{
  "num_hidden_layers": 13,
  "hidden_size": 448,
  "num_attention_heads": 7,
  "num_key_value_heads": 7,
  "head_dim": 64,
  "intermediate_size": 1792,
  "vocab_size": 8192,
  "hidden_act": "tanh_gelu",
  "norm": "layernorm",
  "norm_place": "pre",
  "norm_eps": 1e-06,
  "positions": "learned",
  "qk_norm": false,
  "attn_scale": 0.125,
  "bias": "all",
  "tie_word_embeddings": true,
  "parallel_block": false,
  "init": "normal",
  "init_std_qkv": 0.0288,
  "init_std_o": 0.0357,
  "init_std_up": 0.0411,
  "init_std_down": 0.0411,
  "optimizer": "soap_variant",
  "learning_rate": 0.00622,
  "weight_decay": 0.0,
  "lr_head": 0.00451,
  "max_grad_norm": 0.5,
  "warmup_steps": 200,
  "schedule": "wsd",
  "decay_fraction": 1.0,
  "decay_shape": "linear",
  "final_lr_fraction": 0.1,
  "batch_tokens": [32768, 65536, 98304],
  "max_seq_len": 1024,
  "doc_mask": false,
  "train_tokens": 279800000,
  "max_steps": 4415,
  "dataset": "wikipedia_en"
}
Each number is 500 + 25 x the weight over its row's rms, rounded and kept within 0 to 999. Layers, rows and columns count from 0. Numbers have three digits each. The size before them is the row's rms in percent of the matrix's.

# layer 3 MLP up, 1792x448, rms 0.0411, rows 292-413, columns 224-279
097:502499509516537498517449473454500559470485506500543491457537485509480486502523462491480535567487476541498500529522503495463511477509531500516499538531460511504530471500
100:511493481478478477509468500514469525524491547483500519492489503482518488526524519517521525497525519471496519487495538515505531498499506444517493502492474519485466540495
089:535524528450466485508499512550474438520507509521531501496525499455511522580500479506515529456501497527503507518496470461506518482429504503507489490555540500522484489498
094:513492482528486500504488505492500504512516498482526491514508459466452513561498510492538507467477530501529517530476505502488508475539524500500499501510448489508511495498
106:457519487511522503474475498552500491496469485515473508524494491484487507512489481507538490553467475474571513548495531530475488504494530529495469520499499514477524485513
103:499523504458531518497522519534532527502492514471482489493553513466444502503533462501483478492479528447551478455496509473478534537515518471452527503481526508505469477484
087:510488537497491474525525523471525477497485476498513510503483551449537491531519489467523485523517524473487514468523537470561480463494506508484538510497534498501506530487
102:534470495497506454474479513484513517462484522480525521506490472529465495508528508486505533537484561537490472467467492499459514525501447506491525444502490479467488512464
104:498519466510474482531525470549505501517548473546510508512483468501506527495482433473479520520503482459498507505505529497511499540536543482544528521491510537472511546457
091:488499496448500496506516508540464543478518544541518502477468566495517512538507552506457551468533482504467510511493488458444522511494488527448488500505533491491476500527
098:492462506501476466500523563494509470468496485477461499497518521518455545509535540526496513447527540504531565509522496530485455495507509523534487486517484512495475542539
100:490508471501485496490490464515532547556468488511492552496525480528479488492460477460462520513472519440558481500482462519516457450526504520486489496501548497506485530500
099:533488514498501517519467500478504513512519496486518473482521523497466512531461507516517499533463533495457491483525477524465493480495522472499455519457484498471490486511
089:524494483512518518497475487485526483495481468514486494548496468510519488526520483485530499459540510473473469474511521467482482525513496526513489501508504472464518475502
105:426468491475475505536463502518489473540471455500497518495508532465484486512477485511504462474475523471473530514520486528492495538530513525504526511527531505460469478486
092:502505475494517518495472476482466487514468544494482490508499470497476520499508516506513485515513478470461505529505504462488524495515480496496532485484507506541481509509
091:501464547496506459477506458532499560507460495521526480539466500489529495507516519491520504511484525444481498513476481501494538488502467516458490500500485533490472480498
086:529507431467483526491538489515468454443491477498459471497484483496497474501521477446510503490494475497507486478457497541518522473533465496521522546489507497511488441495
084:472553533493503462469471492516490498495502507539515488509526510513504514508509483512485500503463520499532478475497535512463481523494483507472512499502485499515477504508
104:535488485533505494462469510491477481476509470466489455516527505494444516477526473489494502488527510488490527476489504495528518495496516507465481471474493453509530459456
092:529506455463482513524520524463492451516500478501494490517518463459450495516475484542522542473498480483500473485447492452536480508514511494476488501540467473482521475462
095:497510547481488508521523470463515554525503479526477467494485487465487477497520494483547485439518529487498527519440490458463457540513471529478494479476511451517513490530
103:484488448529481440470502496495496490536518491524438531537490497502540458453473468505500513489502533512506458518495466497480517507494453493545512496442497542490474519515
083:530483482492526522518532511491480516477508453501502486528518496504504507510475481501536495486478533470534499515475510499509506502548543512470477527496472523488459501539
084:502513502516497459517491544512496493502520484513482503513520482532489500589472509466506507504508528506531503542468514496505485481537541531500512541503534564505492458520
102:523513523515514533441487516572504511503522508548522472499530495491470512519515520498488514499482479500483485473458496499495553520492502545521500476499478484520516459491
106:513487463487516460486504531501521466542448494434439511496450495505439542515566473451518486504488508524491504538505511480505487503481459498523548466504520460514535505505
097:488519486489519490458527450492486431474517483498479544524468504524527489466488535442469570487520481485540492494507516549521483488560471491486491563528505451470497527508
092:477459466473516481535500477496498465514483505522483488503517450525520487531476540477505486490432498453470498493481515486513511510549479522509489503507530477483507492532
097:481530512501466429524502463494494520516465519506507490464460536495460515536502495464494529493502503516469496518491460507507496492458524478474474547496492548495518503511
100:529499498483485499475434507503500523501529498494478486537520488465495473492482487491501498489516494460492475506493518523493546471478530485476460469483497480506502440558
124:506472475508500480451488482495501498506453473493505517543498499518491524528475510496515481515517474457547525512466565521499529529514510494510511500485496531460466516510
107:504476520499514517484501495436471487522525496442531476501501489463520535509503504495479509549496515502520494508504461488476539542518512512524431490509436515529494530513
079:520483522508485482563505505476523549502488476480502539534510513489523511520493519442531515499483506504476482510525538504422476487550493505478493499485520474451513520449
091:449543504491499490529510461430518474482502498526515527493480519522508503522517507484542497507505497460515565481503519471478542502529488569463501496472446524495509500516
102:491520534474504559498486510496498499478457517465538488491505490481539470509520478521478470482524472478552541509496495469521523458525508495458514537474564521518496533466
111:530515509496445521501510449534501513495520480519517501553479532538533485524452482475510516552518495488497515511498503518505486508558471534559506484554455497509516469495
098:484524518540514532469541510494516497486465531528468525476528504484500556471458450515535494512534517496447464492506508492551503508471500518518512514519484491523495464510
100:534518476491503494537511544487481491535455502466505500544464514486483504483485508486496511501487469492493544451489531491487504491487495480507500474501514499459479488473
095:505498537497513500480513469500517539528509510525509482473487529522482524505504522500488493473421471440480466561444537466458475496453514508474534525450497474522504501487
110:525493481480519552500506494496458530519512528499521525518456508530486508484541504517501514527469486521507482493515533473581468471500456467537493470499444472504496480497
098:487504473472510489524534515513485464496534476516509503526485518489497465470502499515474464514514478473462538537538536492502515497500453575491500472517488520456466526465
094:499494478532456478514492478518536522503509533471514528528462482526544524498531510512485493504476472486529526507501537523531482433515548487490508496483477476488504501483
108:504509542487505539505497500481465485536481459485503519518543524520510544485516470546489531472494457517474506422488456479504528492528499507512512479498509513548471527522
104:497463471478504515495455551455508536520532453481540527515480507485548520492529543481516497473500459510472466534511489449492493476494477519484508545484537479511508481519
098:476509508478500473525459547467508518509503518456494476459507512509513533472530520553471505479511518495493499486509436490459498506498506524506541487495493501503564503479
098:515480473497478514487513492519508513457467522489495472509516499478459535507474463487517537478485511528494505486481528473531515498499465496515475517487479505551504534510
103:505493487472510508467503527523491526457490515466455496486499557441491454515489505446492536511513507495469515534487522497502504491494474451489488481478526527517494479498
109:505530526508471520485540458503488422528514492493480542514514528504482462531514508522459514505508514510498544492504466525514470536446476486464499515469481529491513488455
099:501511500438494510492546499495489477552502475492523489512514481510509523446435472483509452481484505495476514513478495500484555458505467521461487492496499481508513502485
084:498526505500503487505479517521499502552472451485476438500518531487476467447503458453506547479460498478517524529483445494487512548503468525523520523520526511498459464467
115:507456458496517447516517464515495488473491495505559508501515492495511523480527544488537496500525514478480523520526512459472496490518498532511518534528573488524519488526
084:498466486459503496506506474510437502514477492479506507522513499486466456500488514459525513486514504540482512492510469509521547488449515528530502523520484495498520465477
117:511481516462501537475536496527480459541462541504510572524503515518502476506510433484509522557491505505494493425486537463508510506474543475481527510521585487485540499476
103:487483518477471537471499512487504539451468523447491493478534506485554486456495501473531489513472487519535527573518479501494516506510516531487522469517474502492547529509
097:509532500508506474518500514518503517544503506569475522534513508499491481509504513508531501517518501510501517528525497501463512441506501484494507449538481460504506516474
101:447491484523563488528477528512529527543505513496484524495506530527524491504516512464514498531478489481540513521499513532454527524517507525481522536513523472491547520530
101:530496520467506497468511464499487528513491492489519519469493480547456516506505514502489490503501517517524508514527503515478501483476484547473488501525501482501515437513
090:492489517485500484532466479543509544487464517457468505468505463481519512486505464520476482497507507501516521491440502491476502508503543501490519515490478472521482454471
103:476426503507532472516471490529542509522516516503493497509485501497470481518493548486531518498448520515528506519509478439564457508495466515523492453504463543503551467523
090:522483507482470493474482520517484490518489431479525487507505504519494498431507477481519542559457489527412492505468499447458534490489461464537492523447555495488474522496
089:459478497486501449489481511490536495498487489496444488454477478547496490466479507511513496508484478478490525494466517513525486530505511476506460502471509529466506531471
114:483493515499508491531518467499481483515464472521502496522508509469484518495545500535500487543463515513534468502513491487486470528471511486507489550472498504460558485517
093:549518507458504519528481489438528539539546478512505497483490467516522492509529503473543496488470484453501479533478519485452483482497498461505475516488498486506454526539
092:473505493524510466498533492540454536506536463466491501494540540517487524453485499512528478508473514507489455499505493499503516480522519505502453498513456441453499512455
103:509469498518523449511488482505506532528514500492527522559495534535480511461526503528543549498496466460515536496503461494521488510485458476522532522475509468514489527483
090:504469480531511523456478502478522524516524501468518503492495545467461463497537513478518506535437535481488501504547518527475476485494513470500522496500437477461474464537
097:507489476500513513491485531522557495494499462536501511443501534475491467545511532550487466473514503521514495542504499503521515483525549491535493517506509487497518449509
096:454498493515547452494499494481541501538533506522454524521476525508514481472493534497466464517519517467512512525466517520467541509468493516496518497481497545518495515483
099:476512488525495488516501523480518513488501525488511478475495546455514543505491567526495537515481511515473489481477487478467537496472505510485487472524512546480551515455
091:559505508517466485529446503522464547468500494495490480507547506472519490482476481458498475508480515491492510462511456481514483497482497488471525498523508459484453468509
099:540549507521510468476474509506561470503467486518532528500494494512532514491485477503481527469499547510529499535524537491539490527486462498497481496492464493521492500429
105:502462526500464500457550468489496511488520446492553518546485508512512484484517529494507497532507447513502537487506475513468501497526493507489497543495545526497496520488
100:516518521523465516482447500500451545494509528553505506465495495507532503536537467467498493505455444500483469449480536512515513472467508483507439515497478536491513486480
104:546479504488501451502468534486468479484480498468486536509509505509515512503487521479486555476520506487493461543487523489511487495517474498540504510469489495486485522461
103:519494526515527500500490513494477437508490530499489506521510505460501479464483525497489488501501485465516505464550498531434547507474507480502473473543509497491502486468
085:478493480539494493496484542487488494502452484505517465507474524494484505481563480517499532486511512478469512483500505520533479494505531482505467499486494485462488483512
098:530494522468457489451507470525493500492470477466474539519509489473498506488486514508482509533529506505480492504498496544476527492474553505538450492478506491524520470433
112:491489460478505491548477474518521432471528498521485495451508457516525527493501474461541510457508495511491481513504505520536487541529498551509484448536519489544517473480
104:530475514526489531484476506492494499510509544509570511485465474492502518510517544522539509490475527508551491469454501499531559471493449475532545541483498487526483558501
084:506468542539484509477588481468479527514463537556481523518520479488478541499477480475515516484538504501553487511501516517540480527518471479443538484518518471470483513545
076:469491518568504519482527535465488520571525469499479479536489454486521504550498457514504495505477499501482523513492527488502514511501517500534506532493519543480461540508
102:506510524534451533462512502527508494510527528523527493499492503466520498519520515516530504513489514497474529497488500491530506556516488482484503508493526508531512432485
101:470487516475520528454469491456481503471511490524479463471468501536478470513473483510531496534509499487470497522499443478524514503492507467511485491553482440497507494485
096:502490492472488521481481538506434477472484504489510496510499507442530480519531513470504517499469514462530457538486536501497502466515482522494528474512503480478487504447
101:549489493498505507523485455494469551539490496505500488498485459513482480489547548474547513500494481469487461482496514428475495495463470482502519539510493510501507473493
099:505471552487531502512485502504531483508496510523520546478528535501460489522527470508527542527528479505505463522469507469486527530522487472510450514474487471525458476481
098:506497448499479474494501485500515515445502494513546485464501530462487480518504516546527518449472520520494558531501519493538516539456484507472466499535496472521500551524
119:521507486486475499434529504514527527521483461525556486490490517485515450492516534525536489547549494524507501498475525507505483474492480490513464491545434483549463490493
104:462500533523454525447501510497494462545481514492522487517541474523483483466491484502496512520484465532503485517490471471508468513568507467477507511491540518506454500532
111:494514485549495507511529538457537511528489460490482455451523514519469545467484481482495463521514509510494528515466469470483513517502505544441485513499497503546514498519
096:511499497510486524495477485527495473512440530571550509544506513474516531504491535502499517546512552493498509458499516531504566482498477538523468483479484530525483501474
107:466547468482485505510465491471523489537468517521507533533483493503456474426456478489532512508463472471509555494477511513515505515500468486496513526493487508492531477489
094:506530476486497527519526484489492493461491519497508455518509491471532544492492500490516476489482517536527485513495495483476493498530501494507515520505465486493533473504
099:511484511497510462492445505488512489503479506540540525491506524513535514503440472423489503461464487481459501512495528532460524505554513518498448484535501481527529472475
102:512496472520546527485488542510496520513504526514557541550456515494549507481566521485535527536520534515524486515491534517493483517493499488549503488496414497462477467479
084:456464529512552468506507470500481512478510535472455534492514485475510472544466519525546492502503477554515526518508509490485471500491496528474485480534495474502514456442
098:515491525471481497504507521479489490512514496461534471527469519543564485506479505534511533473481527481497520523513503516488527482456501502489444509447514485496514527465
096:438482472508487455425499483546480472486515529593527506493478455536448479503498537526493550483472518488542492512503513535478498509513530558511517506530492479511492453502
108:547517523508503515507471471510534498489518525479550508472511504469475499488509488500466523497491520488490493493457517498515493531494514522494496492506466483512515514499
102:483490531468526499467507506530497481501505480436474476443521499507513536485526545496527507476462516485522494473508504545471501523478513455506481507521460473489498526493
096:492501527481510475534498485515494493508475457509538518530523510473502535518506462472478473484508497500477508522534446493485498480490516521481496512510512505456500514447
131:474526537501484478501497492547460474506491513517479497517557499503525479526498498480505518500510536529497507474490508480536547495520477525513528490512579517454521529504
103:506497494492457521511483506503508535492503467494474445477489530473485486488522491493523487503474509479520528507572497494524527466548492512536486525487444461492507500471
103:544502459485489504488539532481483493491447506497504443492518507547489501507525496534495523470503508482485484477481504526478508491482496506510526499509485535487502501538
105:529528511488463548492497451522509541503487534470546530512487490480474499495543539534490539511494517488508512518469471478509511493518509525533516520484488473479509544516
110:487521473487495500499534445413517490500476454558486476513480483516530501470491483526525482488473515478431496504487503460444523526495478531465533513470489520491510502504
101:522525491476491504503500468518546486497480541520485513552478571464488451452452480499508496482539485485513550492495495524467473438482484491491482468492515497511518500467
094:463498540536478511498500497498522483526537489458535497461502511490526530480475513494488528521468512493515514516490503486508514538493436481480524480530503558473493542472
104:500522526488468514500503452510505493532506540479489467486469493503492520477520503526464510496550503491490502529489496489523537543439501489475485517456496498491509508490
100:495522469490511504507482507524445486465518498482523448500501525500476505516524454546518530442502505495471505485481529470479489507501515539476527532508532529502507483507
093:519524517473486488498482506494497534508502538545490502489522487536513526507488514501495570525472487499474519528503521476498456484549509533505505467498519521463511537462
098:489470482526495521514521511541523523510513502479456488524483507484493501523444495485487506484500522510509483502495525536499502482499464515491469507473484502459512489533
087:486483487491502458513474485508522491522499497488503510543490521526562481513516496469533517523517551466514495510540502525527501514480525502499500527543498515457533546486
108:480509467552545468504489465500471519512486547480526529452527485537502502456518481475497488499493504503489489499533510487515509477451466509479467498487471501523497551490
099:500482494504506477544488474488526473538519522522477476485462513473527500564527491508489505497475485466527520503500539484475491481477480493496462478494530513456505509537
110:515476533505503468498496481527554495504470469493464489516542538509494496455501503525497462458510519505463515525532485497471544534457512501513538523497517454482506499470
099:511468481499484532523425466504509503518530469539509522514471548543458527515508500530484474499530481492497498513448477560479538505522493504497516517467519453503481491439
096:535520490477503483553513554524519530516525474495510492498521505455482507490493491506475495529486496492540506527486522538500525501485466468534509530472506475485487561491
093:511551509538542487494506487514518502548511442493523506472488438529537463497490486527515488502499499522495516548513475538475530481491493513470505504440509465486538521522
088:481481513448550510504435526518479526526511499527511507517499532498535500503498532460501524543504472508525492467457468518471449481508494505523535494532537473442488498516
098:521477509486459484500499519487501501485533468496496448511514461494511466523572460480478509477490484514509513518481510426497496536506508489478452473494484483536486485519
# layer 3 MLP down (transposed), 1792x448, rms 0.0411, rows 292-413, columns 224-279
102:549461519524482474475518507499542493482468493492489481488497478501486500463488534484489531464511534499508506551473484469516506536502448464514510452473509492465536479507
098:485503483519508478493513506497512525471494507533500461485491483478490510523532472487520472487557501520532518496465570512518494502500485537495526509525498491492510462475
093:458508540498506494465482569502482523489534508494471518484481503505512485498441489488527469457474504492466527549463507514502505494524479530518484552458524528520512517491
096:490525504470506510504485484528456509486497459493467519512495465515494524462550478494476526521497504529486499486483491500535498516487453499490518535484534508498486455505
103:469488475523493533492434543531479504477452513498532505490521532470517448514510493503484481502540498473486497457530536523508516484500518500497528509505509429481498471440
107:505498487498473467516509513537474500534526502515472468485535502494496450481501543510472520467522514533494507519514495500485514497537480509518501505516506492507496499520
091:521493496536483510529447513528498520433530461493518524492468527532493506447490529512531488495526509464505499487465484488478497492507498514496524455512477493514528499478
100:499535513541463520509527505470490497525479534489492503541499522527546509494462507522522510508504492452486492474458511545480486521520468529473460546535500522517492478506
103:552489489475492492551529523497497481474500495548504489489534522510505546516462493488498509486487549501519506505538493505504478498520511502499516465515499557487558513534
093:491500512491457444499458539480535483542495497505490499544510508495506459536467522496523498522497499468491506523542501504494529479515461463497521501507485526512473518524
100:500566479511538521535564542531494481499495462504529526451510478494511481511456502513477511518467498460527488531477513546488519483510531494476524495524483463503492489502
098:501513480507499556473471539505527484505487513516506508558519494500551497503499499579511487501528524543527484471508499513467491541532500478485451495480486516522504503530
100:508527503460551494467531523526517523532523498458512489469548455508539466475498504488486502525537523558505500527501505469479481468570478477473488537484491471535530462475
099:535465489544432511556461467497548501485507455472498535468542487482482536491513481501533464533536528482481546553520512535467502485509523471489548535537537448464457506495
104:484475494495480498477521474518500511510506529517514473534528459505535520506466429521476468518477536513505445454487518500485481485484531487448495491488507519526510510519
097:525476499494505506520500486550468533514527502528496484513537493510473524496498504562498497437514513493506539474472517521516535520516525485537549492477526506492487453471
096:496517539488495464493512485533521534490509512536512512482504498510459540562517516517483458489495522460537476490506520463513478531446457523524536485472502517536496466480
096:485525513532491452552509515457507531494530480518491454490495485531477495543518508477509519464531525510514518484458514501512522516477517487480530492462508473507515502503
095:486523507485498523474517528528465514554481534495492473440503507528506490464517485505521495518524496503489503496458473488492503493519518496531449454505461475500508489542
095:480509517453494512528490510501463479485490495480482506464482505495519489547474528526474470513455465489505499504499455499481489462503520484491521529546517493510488480481
094:490515541524500525492521485516487528464512507544526475524487534506505520481553489498490465519490531477508490477533480536521512479441474514540482515510496503521503518485
088:512509406531498548501432560518535465510470506509480510529509511503462506499520574491477524529506521475516466482494479510477524485467464465503470502510462511486519495505
100:484494569537467501528501518521486521446498503497502470521472502513475531515548505466474458470471486462489513529545482526516508440516499492469537506515500494496459485444
093:517466526480483528452522497449494530511514503497459481517489492518486523484498540526487563563541473470515502507479477489525479507547509493512529517496495480505520471464
096:535549486482519543492547517492510503488558465502482491536493478545418509489503462516455549537504464495501482483493499542529459446511512469493495496495522476518483481518
098:509533509473443543465459501499515533507512529510486491492486525507550483573471561520513443483530571486523504476491509473495470458508509513488465465539482461523503513481
105:491576478513538496518493523513495514493509499489538491513526525508512481524497503512482483476482527469511507468479491459490502492483472505451457540514484466505428499505
100:518496497490544475516492521527512488452532444492505484509502533545536523464511493494498456446486509481481529539548501518498549507472516505468497509493459507470536489507
092:456536562464433510475504485497531539553505489507544478466463452504495522514476470493496498490485519464527541550466490486469525527528505486489496534497498534508507503526
107:551500499477543491475513522471482524532483544509501549532486537495486471523531503513503457482485514504459494493489510517490482486516482501492533533505531537491474489497
098:463528499512513509449502440494544472525538500525495516508517482481475522494514468499526537561520474513489501497486504547484480490527498526523497452502494519457504493501
109:548519499471501490501464487541520485454444487528504475483488503478500468495503517531471527529500523512469478491499448474517497508512521458501481468496510505524539467514
100:496508496471492519482478496482517499474450476527506542538502515492463479508469493520535519445549530563433528504494509469465458449476453438505510464502492478537532471450
088:493497468518462521508510472524488527536509514530506537500437485492482496489504480492510465503496494472527487508482500525535539484486507475522526485448527516496501466508
100:465465480504467526497479487527506502516488476467501499544522510452471478505482490471444483455468491522477523476541494517452486479493511517519498517487501518500488490515
103:486444482509521520471479516477542493522457502522504515471494510485426517505480500518479515518512565527470499502504507503544491495512472512515525510511495510488439479496
108:508442507522509516488543494486527458493477495504479489532457532548466463467506477522490500523496567542473509502504484488476514480485498502520483501496465478502493473485
108:503488486467515490501466535550531480526468515517501466515503501449479525491505475486537500514500517510503497529467514515457515493461496520487530530480508471516514448552
101:487474509506513545427467524507515499498513511457494560486470517521459468485521489517469531522529533513482479511501462476511503469535548492524501513501492458492522511547
104:444529463490507520499494458505503483554476493517487474489538522498509476505519465489497525477526546487514497518508466452489469473518519547525469501484493513470455510535
100:480477480484506514503536507522546484466503480498508495493534511525531518470517489500512504492512472502548505515492565527477468509503470508482529512512503494456474495492
104:568523533490505546514519520488532512526457540519500469497488484514487489529453503496533467513499514496486485455452498449519480501501541479513521495501479500506491495524
092:514515465460508504498485490480520484509502515486559479524481486484512534503476488465518487536531497558470493480546470521483481461524527500492506505516480513476487509510
102:522508527508515514510534468527483511474521504547481512517518515553448467502513494480457519502511528500571500483486435489488481472490508527486475507507458541497484524513
102:483489520517508534489546514482553487481492517473490522546496552533498494551489494533486489529506504479561508487483495448472496493496468439510502520537520491468490525459
101:519506475522527465530510506517486512544523427529490487507538537535480493482486479512490512508513576524466506526500522495529484478529497500502506529495499503488492520537
097:506522504481508540521491474525500525514502489463512502494462477508509449502489502491525464490497499466458474489505466507493494506468556520507470526481480500494516491511
104:491468501508556523532540501514518470502520525452512497498474446487487498496532521509504509526472442514467483486475519469454497483464500514478443510489477530580510528528
097:549508499461498498464501542502501530519462543501506473528491493514502508477484521449490481525533493503542547461474514498486485491535502475516483454508501506474482482512
107:529516531545455504462515459488517477472499508501478527459496485510543507520505489472514514512491536510514509490504501535462531511461520512510475522514520500519488516486
095:537532501497500518489499486462467476484490524480546494504488522490514487530492481521483518504502497509509469478520533543524498487532487513519491478489495483521486503519
095:480482496499494495508525526475443536484492444484447466526532500499502502522484470484523469520474481507523462441498465512473513522479506537488531507484478518479487500466
098:486489515557488525477505490529487503501504517508529467511515522491492517495500509469499518528507506530495481478506508521473495517529467538490542510524483488468466491557
103:491484504486444494524494494500457459468479504504506519481461539490517482542446472485489499475514521505502514519498508479548466468527510478464465498536460431515502494497
105:468493492435552533523509490478522488517466471504519519511452493494511507486507506514483513506544492472497471512478496489509540509494488471516456527479509539490468523493
099:543509477464524499510529495502518478526469479505511498487511490521497522455523485463523488549501466496487488562479512460439532508443521552463535516532522505481486518541
106:525500473534469457488532468487449465511480496489531480459541463514534450498488521516511488506503502497519496508520494457500502530533533512469483504540533505526507537519
095:475443474474515536457510509507504537509516510518502487477470465503520474503495508550487525488474535472517492460534472494556483522510486444528496474515511496478514494505
099:493536526501533487529509536508504514496544558496506511517547556506444486499572482461469488502505499485521508567494498498476510494475488551517492498526484500504430542564
102:515507489501479555508513497507463480538473464495491498467493512521546499471479503485442480510517538469498503525478481472526514507481473497493534507494551458550487506503
090:499496523541524500519489540507485467518517511479527547475504494476494479530474471464463530526576525501520511502520483437487508475532517547469503493487516513519498533515
100:501456510514482493518505528503513489556492509488508501516492504473514489521538519497524510501458505500481515476547505487552538516508513505496495495542498486520479483512
103:488508471551469519495538496478547493527499488483510504512527511511476509489454540473501428502475503479501526473461527513499460473516499482491519486494521464539495494482
098:529531515483547539539456531538438467500458544493495507545508488489507504458530492486514458517520491509505502456500535471528466537495474514462507519479500520513482505503
098:528469485570493513483515467495540505525506568472496490520536473521500491511475492469501452473487513486519485531497471458508485519567480523434538475516470514512476524520
094:437495511443498523533538505444472488528513541501474518472464476488533489511484505484497473519507483532472473513468488523537478458472453458433553500529502481486506555523
096:491521454499516468495497442499482517488463460460485477506459465486562485498476512492472459491511494521520466501504495472537517459483452514505476513497486480549490506469
098:449513457489512507522505514490505508510514496479518492526512502511517478482476464511506510530510479498546500475520474473530495430531482461498494483507465493513453550471
096:487475495495551456525517503504516454503470536525487490474532508513506545504501492503473481472545460504486472504561512490514495513544514528498503507501498500532477489518
094:504487505489515498468529475518538557506513468488470510541512523504472463488523461497509485469482516495492546515487491516527474490494445472553458540537537489505518513536
098:482511490458506500503514482480481525474458477461519478513484537533491517513484481556517497494499490532514475461543498496496529479546476520532503486505487487529505480526
100:448472519492520492472489478479538471549507531512487528509474458523517487502450525478492490457484507517505477489511479543536485477506512493489476512535526532486511483510
095:445500508500537455538497530478489503497509470528467492499497487485500489546484489502469468487501488490542485561495512474525520540518476519550479476533478490480454525458
100:517525505483558506487468464503520523501556456490481492517501486508495495517520475504519519523505544472484530513523460502503508505500543517506539528503483473495483485521
108:465518516483463542521470528527477535500499470486512487501480520438509532503502505492499493483509486473503526507488524517556557513516498470486505513477506468477490481505
103:484527477500501525492496580566542499493475502516523500476493514516487494489451498534516514501571531511510511484485485517501478503493490527459496512496498474494516494499
089:508514514523502500500520434503505519560513514468522558458518496465461524505470513482536498511518501517499494528526498505476489479527489505487494509513479527490538510512
097:498522473532486510493479537501452526499519491509518494558500509510482469530458495502537474517468515526497514510436510462521519501519503493485502495517533502508481478503
105:528507493550453500490520509537479486531478508505538507527510485496501505489518463503488490521427479484540505480528525518426544480498512519523470479458512524549499522468
101:494515486472505471520494508470492524442481518496509485464506488495489496512492502495480474478467472510485483544539476452481534507500516531535498516472486475517540475489
098:469522516477535510522490573563463527502508464537531497496534450540499535506490478490497527513481534457482525498522484524468507488502496504492449542483477483469469487448
096:504488519499565505503505497503505498511526506480496510508523500506479520456505505500510519473482448488490455509501500514515498546504438490531455465475450494488515510556
102:486520522469505478542453565516464477491486532481497481475525522485512489489472463454504550512522514498505514514519525507462514501477491472517528509521453497506493486471
103:541504451495467507454509509543503489509519530528523512508511511510540501481508513531542494499466467507453453516484474494495543540497501512492497524498491528489489515451
097:511496467518495492446508507520494525483509489506500492490524515490470519461513437495502498429523495524474504462465511502453474531508506462499517493498503492529489476522
102:497490461501478507510516510501539484484499521447505511498481461495503510499478474513547545516467515541484525462535499509545505509492521445516524480499519510511518514490
099:525461481528485510464504452475498527489506514486462481454514486509531530514457481475487450512498556498512529502491518494499511485480493483535509490469481524480525500505
103:527534515523498483484507564557526530501497502544506470537510494513557479514492475496465516526510539531526536471487507507492508510499511512499460522459466517504478484445
107:502479552532489489505478529474479535505524529515477538498493493492498521516517465480503467471503472478504477521493522500540513545466518488507511506469496489509521520512
099:504494525499532525497509501520480506469527526518475533493484508511493537514468508467485495510459514474469517516482482505495518540505480535519548461468511541463522537507
110:514510555512483469529511520498491528545500519466505483439515504489489496518480508522536495495544484515478506477477523501475521501521508452515476482492484497524499458518
097:496489501493518520550488461525474487497522470492482468500498497516512475479474494489488456515482507466453512478492498538509485515520517461506481489512455512466466474506
098:517480508481463533495525505533487460500491535479507504501513516473499517503488508487466508492510477534463472494511518480474495518507542464512491442533492516527493507522
091:487494506452473474494530484484521468495504530484513523511513542523498514528484512460482533534482478493525500503495471512536492459549497534506457462491443523522504505504
104:534511511499517479480466518507501503531503504492481466491572459532512457492441511508502493529466516524494515518523498526479514490512510549476526473481538486514533503483
103:501483537522535467518505488488456528487459470506488497482528480493486475559487489472482497512537483512523468482521472454525487506477489537476490506521480507532520540494
103:481496532498478467527483524482449466505526499474516511517487555505468485506474527504508511487467510477505500524498523527525463442510463479487486579485483496466541488498
101:522502500497507477519498502505482470468495530461529536436488528506489470480515496472534473548544502468483515467495455531484458540501532497506504511487514500536419455492
097:537555498505464500555514498523485556461502507479521497497499559485496488523468522477535513511496508502500535473458475480527481522505509475508525513486542495529492520475
101:493518496482548504546486497505532475465516496537457486520477500501483470527489519489529526487527485506528542527488512527497479544508492514447522495493519517527444493464
102:510511499537509478499521502482487500460511504514456518478493504537489493453505494535512495513554513460480473528525506465530515515501526525536490463492511457510439461494
104:509544515485547445489504511526510490516540521474492507471508495487500494515490508512514492508481531488521509495447473506526507544479514457435473479522500552481490483481
103:504506450505523499528508528526493509506495473492499500493479517454534489501527514463465476497499449525491459526480481532477459512517484479512472515490483539489487473537
108:501512509477490495487489477499500503502500505472499475479531484459510511461471556480496503500509532502576479502460516509507516475554507531503461530447507491462550462478
108:514522526502541469489521458476460480526509544513525488553499503493510520459508526495514525489544533478495531469501525515474486517492483496492465513469482521486525494493
098:515521514539502504536474547492491507494480480538477467489550507545507511524485454469522474506491495471493489497513489479556512471500515491524478458466526502522501506416
104:498512535511488487522507463505529512471498521509496529547477520524498471476459496508467499461481509508504474509516480550481486472455454496514483485519475516489473493471
101:544508535487418539538476574489493497510490486496498491481501467477494499470504500516532537485544498455486524501512504465504490513490497491515520461535479478513498496527
098:509514505461442523477477448474533500465504509495506526533464504492483502450487592511501532456468498510534492541489502507471516503509532452496467499515476493492503519456
104:492463521504533463489482521462491541454504495539452502506508484506511494457514484496495540529478497544498504509494521502516519475518484503522519513524526492520509483459
098:464519446529526535508516494483490484489511516516481498483500475506513505496486513490506477529503453465509537513492510487486521504535505480501476513485461512507523519475
100:466516520469489516443486498455503487493516467533515483534477501501487504516537474554463431508502491512517458493494487516492511507515507485488492480517500531538478496539
100:470455511523502476499508491464514484495494489494503536484470489510540495550512504503514479477468487499481472427477487522487511555479498514499495517512546495508464492502
098:529502498537478535491471501490498481481478486476531538481466460442523503531513525542549495490483479501550491487489529501488480494528493485480531523503521482507539504466
097:481479530464523506468488480455500466498504520498501481489490534481487526519501494486507486503498455459483492492512525516502481502514507491529490486544472544423478471514
102:522479483568461499547509492505466507489459491505516532484491535552524510527477505476516504521507514510517508525538525500520510532522443511524514474519523490491459524487
105:510524509547439523511476495501517506452489504488517526508485504481485465534516531502473545525520518520488473508514503520479485502489510529435485483518536513494480518469
099:484529469526500516492489502485503514459473529492485545502479442455533485490481539518515483530513527489493515442521475511480475476547519454526476465536489532486474511510
095:543496507483523496522503461467480470479498486507498512525515473499533502526436474484500502524529505518512536468479526465502502536483483484526492469521501499505499468478
093:483481503465543527520453544497474462479477509499493527482463530505517505440467532511500538512501463505474487513502516516504470504489476478468524521497497558492483493497
099:501514522494467453508488531544478489517491467483484473509514507545488530492468543496478483472516496544517491506465508507519550541485544520502547493467460500446516513523
109:493460482460528497487513505521481524480494458527559489485506499487489529472489512518478512527456483488476525517526511506502511540491452503528508477517525511496497445470